python train.py --num_attention_heads=12 --attn_scale=0.177 --max_grad_norm=1.0 --doc_mask=true
Each number is 128 + 24 x the weight over its row's rms, rounded and kept within 0 to 255. Layers, rows and columns count from 0. Numbers have three digits each. The size before them is the row's rms in percent of the matrix's.

# up: layer 14 MLP up, 512x384, rms 0.0788, rows 6-27, columns 96-191
# down: layer 14 MLP down (transposed), 512x384, rms 0.063, rows 6-26, columns 96-191
# gate: layer 14 MLP gate, 512x384, rms 0.0737, rows 7-27, columns 96-191
up6 099:134120113119116098093143162099092093124154118105127155136107127159131095142126130139123126141138109104108106154100127150106113128168125145154113142120156110127109119123127120111148119152106138141103118114161127148138114138093137121126063132111114097092129139114129142095133109132099132109
down6 100:117139108126119158136113098163137136169126114111104128087130089186143163066129102113050118105111111108111141112117174134152136096116129162116128077120110165134109122111148140120094130124119125119152109108147120142113115140153151112067155089145133154134128127121071090129137113145143137131
gate7 097:135145166101160167121118165137120124142103119151141155100125114160111102126115114166170106131155160156120115120102151139121171109136111144170149113102145156108151132164141169114167108145154123125121144155126124176099123138156134125127134132169126120143106136109080180147174142122092118145
up7 101:099116144142159095130143141171125118141130134108126147120139134186171155053130126119119104123159154145140130124117143125132121113128161100134139096119142096114146155136144177121149085109108130099098140157093103155129092150141117088117138124161118111138123086154088171092115151124115080130
down7 099:127126162141138124167129158115090129115113112150118135173144166100094100138164126111090134129110149130156119126124158107085109122114124181120111142124151124103108129112121163140115126135130180147146103122090121142117162130135130166114120158145139109118086145122118121123170123131122165155
gate8 100:129171127133142102149105129152173139117100151146096115142136131124109125077124146159158121141142115137131105119109114144152117162140133163123110115137159087151114126112148138099105143097127137120096164115137116140154128088139137136129169139127115136110144139176101113151135079110103114125
up8 100:119114111157089121135123083084097156127175213169129119088139128106116127158097126133124141135148127153126118134122148142111087073183123100136130178147103143101142108156160136135148137137111118160128125094120102121100137154101130133114141168133140098121081116114153127117114094080145107081
down8 101:116130118136129141149093133120127116131117110123131131150124138168134141114105125162166121095137172121147137129130115166126158157098123108076161129138107123133115160113114112118165083113150131160143143142120116131169109150126091120146190133096136113102158083131091163141169120123128126156
gate9 099:133083128119104155153159129136135110135106135137108098110122089166140134124124147128118138155114121162167127152101114113132112131129154116141100114090114109107131091128137118163128130143100106151105133153074178115143101108085140108147137088127129148091135150136133101114109137163116147127
up9 111:097113117168149135153133146105128179091097183094146112089076122118106163115093142114111160130142143088112130137128140143126132116132131111135126112145110103114144125119131110112125155154138125139123110119164128111137085152119119132145109141136119119138154130123142164142129112107132150113
down9 104:139152104160096126116078152127119108148082138116135120117151100135099134115142094148155139124134125147117125084151127127148137127085104092112129102112132131173071122085120125143092117099138137154130100169108114135123105142169115068140111141138147129129107140170163098113129205095108159111
gate10 100:134164121157119159133125105118130091112121156126154111121148126166146086135142157146139154109147086163135087104124112123110123153162123112100132144100111098111144138098168120128134118090140116182140131107090136131118109146168164114118151148156082140184147108118082129122168121093134161104
up10 103:115145135122129115131079133146108171126105171112101106116142161105109121155137155135115144167169134117149145082150131119115090146135119166144129158099110130091145134149092152154105161112112113136150125115143116111121145160121123157120105132129115159101115105170121117102137100103132135121
down10 106:133155127089127083139126175126089103089120126115136076171105112117112143106135166092137147112124149136110147136097107124112160169146164144148118121156130099118092104119101088125166131091156147169136182129154114117114117127156129114111089130143115136206131079118139176138103103156134116095
gate11 102:138106176127105153106133142134097147081106120135174095113092092131157171111122107134104168148134171111127164127168101107132134119124105108102140126165097137144119153107098119090119096116139119123091126146150127048148122139153133087106099089126104097110143146148130166086122113123132100131
up11 101:138144174136097159164156134182078138139165158123157098137154083116100171127078117146118160141125122104105157170151152132102133099144132108147113130108138133105136146131098162164135140097143130133137123134125093129105165100167101156140168134122169159121097107181098137135111110134135152148
down11 108:109116129097116094104117113119099140109115129181122146085163142144139070178137132109135147128136120108102072117140149139089110109126137120160092162153104099116138095143124109143134109162127155122141150151164151172159096105161152112086109108107169123117126150114161157148139104174145131156
gate12 090:110146160200116136106082106123093163124130140140145126099123118082181147113124147167102175147134078118115118098110123108122106102100123124106146099168131151110154144153157100146139102146128137124128137087130121136093116125151125107130149123160179155134122131081175107167123073155136094102
up12 097:134133148151149090151153099118158129133145139112158082133133144125106122177166148097113097116168104147143124099153124106133136080105138121131146113160148131138128123127147157115124126122125133123117126089087119134142115109106139164087156125126088052164138086130122102151132164163097124128
down12 097:132116129097146161104125115133152150130163119144103164163133158181133127103124131137095125126131182112109138124110123132123077142137115132107128144103112110096146144127111105119183089106139127120141136113155116124164158162168128093124114136101137133153137100138137109132129149123127155132
gate13 093:146110119133153139157111150122117118117149122127131178114140143137159147167173088120103119106152120104128132147134087127122121105114111101125124134116152150113170118143143127104101130130105151138133100123161107159154131134135145129111117153148107132153161136116096135126120129163075122115
up13 098:114138126154144137122138109138134095161110129150084104139138153146150159116145134092144155122102167100123135139140099093129125132109139107092107144123101154116158153116138106136122101146105121108133136105117141156103112142150114113156122128094162145130080104087103146125124171155162126154
down13 106:160103128089103108111113094124087167119153151103141146111149098115097105127156109138154191166117114110119144149109164162149147125143112129120105146109121127135105098180133121137127151078144120110122160089115152144106154101105111143117147154134084111087136129124146106129136100114145163101
gate14 098:136161136132142164120126186118118087122118131116131153107169124144135139147082155148167125169093115086155170111106103118166138090092126117124137126154104115085143152166122120146140129162146141151157140115162173109129139117140142130145074082109127089096090110153102089137093151159153117133
up14 099:104091122186156085160126109132164145106128093113129193103134118117112160130093134187147102124133155075143112146109126138114115106144098121172106095136128097127157143108129150097102143119134138109132088157118138120134153157098092132093109133128121112112159038070121114106135184118108165147
down14 090:129054133139111098077126162143117148144141107111119120102152117109139131151167138123116146102113127113138113121131145072119144084114150104110105173149125118125137175122136157100127128122163153140148104108119142118109099159060118121114119139150123080166121109126129096122118165149178115128
gate15 102:151149137120126136110073140135167129121095163095115095095127152117106141163116109136114099143177064130119101154128127130137121142116111096114123201089113098154152135136138145094097142085158168119110127130151121138147129113099145147102126149118121123146139117145123132165080112131128137112
up15 094:143100143091128148094163100105124125138117088164115147143122133124110134132109148081161134102160156120133135157125125128067138125164146114119111111120091161114152148125154113168110157108109141150121114094099134131088114144136154169128142132180114123109169164102080143137191137140104121099
down15 092:129128141181129074137117150107110135107114135118171089101086129125139127140119101126103122105095140145122146076154122097130146144116113165165138131132160151145134121102135107097148125079163095095096143099134136111144176154078131123132114131117144161082107159159148117157114140128162136091
gate16 103:130135108108137142135136126114166120114200125093106168132185060152108218152131139105110112110139122142097113135126084129118129145132132121161161179104169149082106108138138145124104110117139133126122089096098140097086158170127124142109136169090114126070083122140109170139109165124124129145
up16 100:174143122093158142175161123123085122109111137119117104142163156126112095116170133134107170128131113110127103154128138128124138111124152083111115142135106180100135152103126133067157160146139128105145170133101114078150119103170145120114152140116165126123115167133095135140085117162128109158
down16 097:191137162118087143113117103108139109090126142130066107133132118126119137087115148120101107129124152146124122146108118115127182129103162134125110096122120143106118122121119120166107120183116108150133148168134116133106100137165129101126145133120101131086138133144133096124081110112117103141
gate17 103:110160139182102119163117124167127105097122113138106139122138104123102117146116092170142107132166110101137111074162106131135089180139127126121110132122126162109127152124132160135146127112095113145089178143135137132137130148129167106153119140106149105160127123099120103154115143159139095114
up17 101:108157118144129109137145146121108144158147133138124155111117163133149131138128145140108149124090174161170145139120138119111199117080104137112145130094130129141148078125086133101135116151132127155180135133139163121100125087124100135147145150142089153130069162154187139148168141138110152164
down17 084:127112141156105165164141104115117091121133129144136091126090089111128107117076140133128140184160154112156117127070097127114113128138127149135105149146148098100126130107114102184190109139107097129187111122134104130171123140105079144140076118149166135181134137088124147146160133114110144149
gate18 106:088151145124081115165132102143112151169142081135134091110125127111170138152135155190145154136116075115164129089109155103134160120104103144099120141059120080139170159070167110110148136115123135091136126118150143114121143097138139137123141090116115134153097129120120129089113094140120098118
up18 099:109148118108147133116126168087138124152151120114113163109119147112162113096133126150111119147128081158119171116154118162173169113116149090177140133132136121106103178111084126163152169118145129099155114175104115094091077128137111130149125141107105133113115136143110129118105098124154116130
down18 102:131193151153119079141118120120184141095129117153161116117140134139123147164071107108149172128136112116122114144134119160179104162107098107145126120120134123119102159147135104109151124165167151162107152126085121096096154164111169155116163123168127115149120140082115105132130120135125173150
gate19 107:173077128128093062132131104152128079071153145131157155172135122123165140114132121143137165155153106158125114140116129129162123157128095137144154133124135104120133124199127080145110156125162104115136153166112126109095124147135149108104131114164088170149107141156126129122152127154143095124
up19 110:105134123182094170135094125127112155103129093095134135161127106099101148151107120115123136137137105127107148130087103123124131087121111110135118131127139082150158107175122124128167176127136138129131145138143142140137087139100105106168161111112163138101119149174112134098175133111106112118
down19 098:147168126173144151159111167141177139113158114094124152133172068173130121129141149112152147125112124090113090116145116143125166101144143110153097083128104118169165141160141133110136135106108155156109106150177084159111142122138151100136108139136079136116120095120113099112161128130108148113
gate20 092:120131162089141164168134137155131151154108145148129144158153101108122113071116121163134134130124136100140120167165132100089093082117078098150131149136115142118127139104129121098133121152158121105116155130139084113088159128190148100131154136086118146153099089155151135152148136149125148096
up20 094:156169181168139092161131145128145112090057126154101148109148128163138102102115110097096133104137082149117137116107082106168129123173135121133143185129106174118088113121149141127162157098144171104121144155155137085109124144145111096170176110079113082130164160127115064107110106150120108134
down20 095:136095103083109144125128129141142170159147133122109118141139095114173142156155143169137117167130109113153152141137115078118117118141170148127133126115124123133148159119108138136168131148139164106133108141118162091130108117108119120085163140113107129143110145117119115093135135142142154135
gate21 093:140147153136133148109147177105133080119109105147114145152125158107130131150140089132137102120142081135132126095166142125134117103142158109130104130130117151075049154093090181120117144131147072122125133130162119125099114110168145132109095116120098141115127149103116158121099113157133097104
up21 097:127089150107147116117098103112136115106133132127102112089109143112162099138108113149153146117106144110161156122161107107141094108173136153120112089096111120147100135120168131117154084191136108116120141096122150117122154111109094113147127147138086097153157115099120113143105124112147120132
down21 099:150157095169108120120123146098135166168110136133160116137103091125156118118131144075121152148124129106109129135147103161122135138087083100164080119159113097183158087126128147128135158123096149189124116121133096100158137159143130132112136118164141094131089125184142089109157143117138143122
gate22 091:116122135159100165104126148098155098184133149132088122119153148107123130143110160146127129096141143095116141140153141157094144084147167169133108114140109169105104123119135118118104134113111124124093135146131121104137150135146115112119117137115156134125165125127165138140155120135107108107
up22 105:105118101084129136145089128125144151105108141127154138136135109141141140125137116091138115125101122168149161143118159146140099179139119128160124133093136121142142116140128156155161134134109129145147133083118171146130137156163117169077176120072098117134111114130125150089118128112146131152
down22 103:134121144148108115083114165140128121162115110141064127113111164071156105138135138166093124115123132125112162116127117144110123108081148149135134115132103174130096146146120170125112134174187092167097110108139131117127149132125117126136122152181167112150152116142110133154144163097111111139
gate23 103:142137125110099114149117134173105155110146169162130124145095126160134082141113133133123116113135153144136129149122134147114090117111098188121119112099139111197127114145107112130108168145177094110135106112122165153110172124082128111151120102058130158057142116108162117121148119079109123161
up23 101:092145116132129080062122074079118137154119133121090113141134159128048152131108118185161139140156095113161139083116121150123131118087162101137146121132092147121124118133105121119138110142110155122107155160089136130115075130112109194130119142117122122132137135150108100132111167135156130102
down23 101:140127141092172146110107147102103130175125131115067104101126146143162115075118142143090115126075119085108131125118149140117109120135131130072143121117098163135129130122121128141135131192114118137116099156104124140118104128133132092136127148090113121089152128132095129083104166111113163136
gate24 098:161122128061138158139115105129163141138182135119146113122112152167129088149123129084121123182099092145131112140148102099131105164135143163129173099118155142140129110156114148153153120143144142168108160156125121135119160131122153137123111160139094145151118114098148167143128169065134111121
up24 103:129074107151127113149147165107152119118090122125148109084141135129102136150113080127127120116066153124129122100135163145142143138165129107110126131122083102137168126112128137128129090132120158133131091127105098089112124083137103144131136140148051126098151166163166136105149145100133085101
down24 107:130126103098097143137081118120144124109146082158122108117128134154130124116094133128130097123111117119128124118086153128134108147153159116120177102120118113136097153161134176078156123123186165134088133160064105183093139154158113144107145137136123185157122115082128119177142133095099145118
gate25 097:078092124148167098133107111117087123116090141115145132133172116137134169116130113169110153154161128126142116117163128129084127083118105134109141122128115146122143115141117118088122081138133107111142099134088149121138126153108113120129117133134132162100083092124150078173111177121122139109
up25 097:133108148103136153117110116152099138105133093079140122118152148150165152131161151079133123104144111121153097153119137162117128132188143129151116117130125149114111167133107117147126121143072147171115125146124168185112115160152146160079115143167158111167085095157148155137149129079117173101
down25 091:132140103151174122108158171100130144178125125101123164131100119133118120127078144152113153140121110111080117137125108146121138124160165137080100141125114110136122117114114120120115103105124149143136103172113126138136125120093111150136123112133109124119122105080137117116167119128104117171
gate26 105:103115148170130124121094135132129108127137143121108128150099140103138122147066148105126117106123153160146190166152120103139131108137075088155147135132130122136142112158163124137111135113114168125134190125074090113139130117129118108134128127152130094175136158109154116130134167162157131107
up26 104:124124138093136125145132144131105088099191096139158118117153093098106104174135102128107109109138123105179142119132170127105156122109154131112162177118150142089086102108137132101122156154144116145134118111104129151132147137162154113120152095133072115163173163163117079132151104127153154096
down26 089:118138153130081109113092132153130142124158109083123142134085115121099117147116116134096114092109133115168140144126097113160110125064115111152111098139138102111133133150130096142083091145161169142131174156137092115129112133106107164106097104139140102181129109092139126115156101119132127101
gate27 099:110131152158099154144108122134159101148103090089148104145101121117105129111097081117164140142096105133113088119105127118111132169129123156120112133158123169127114143122095095100158187093115119133097136134124147102135119138084171105136166148166142142137127123168092166162085116145126093148
up27 099:132162104155142108189101081105147126152118140169121134111144114153105101147146133138116132136131140135139152106138107124093152105138085177095112139135097092124126090150128091111131157134105162126172143094108085138086162089139148129091151174144099144125135089177156099101127109140161154076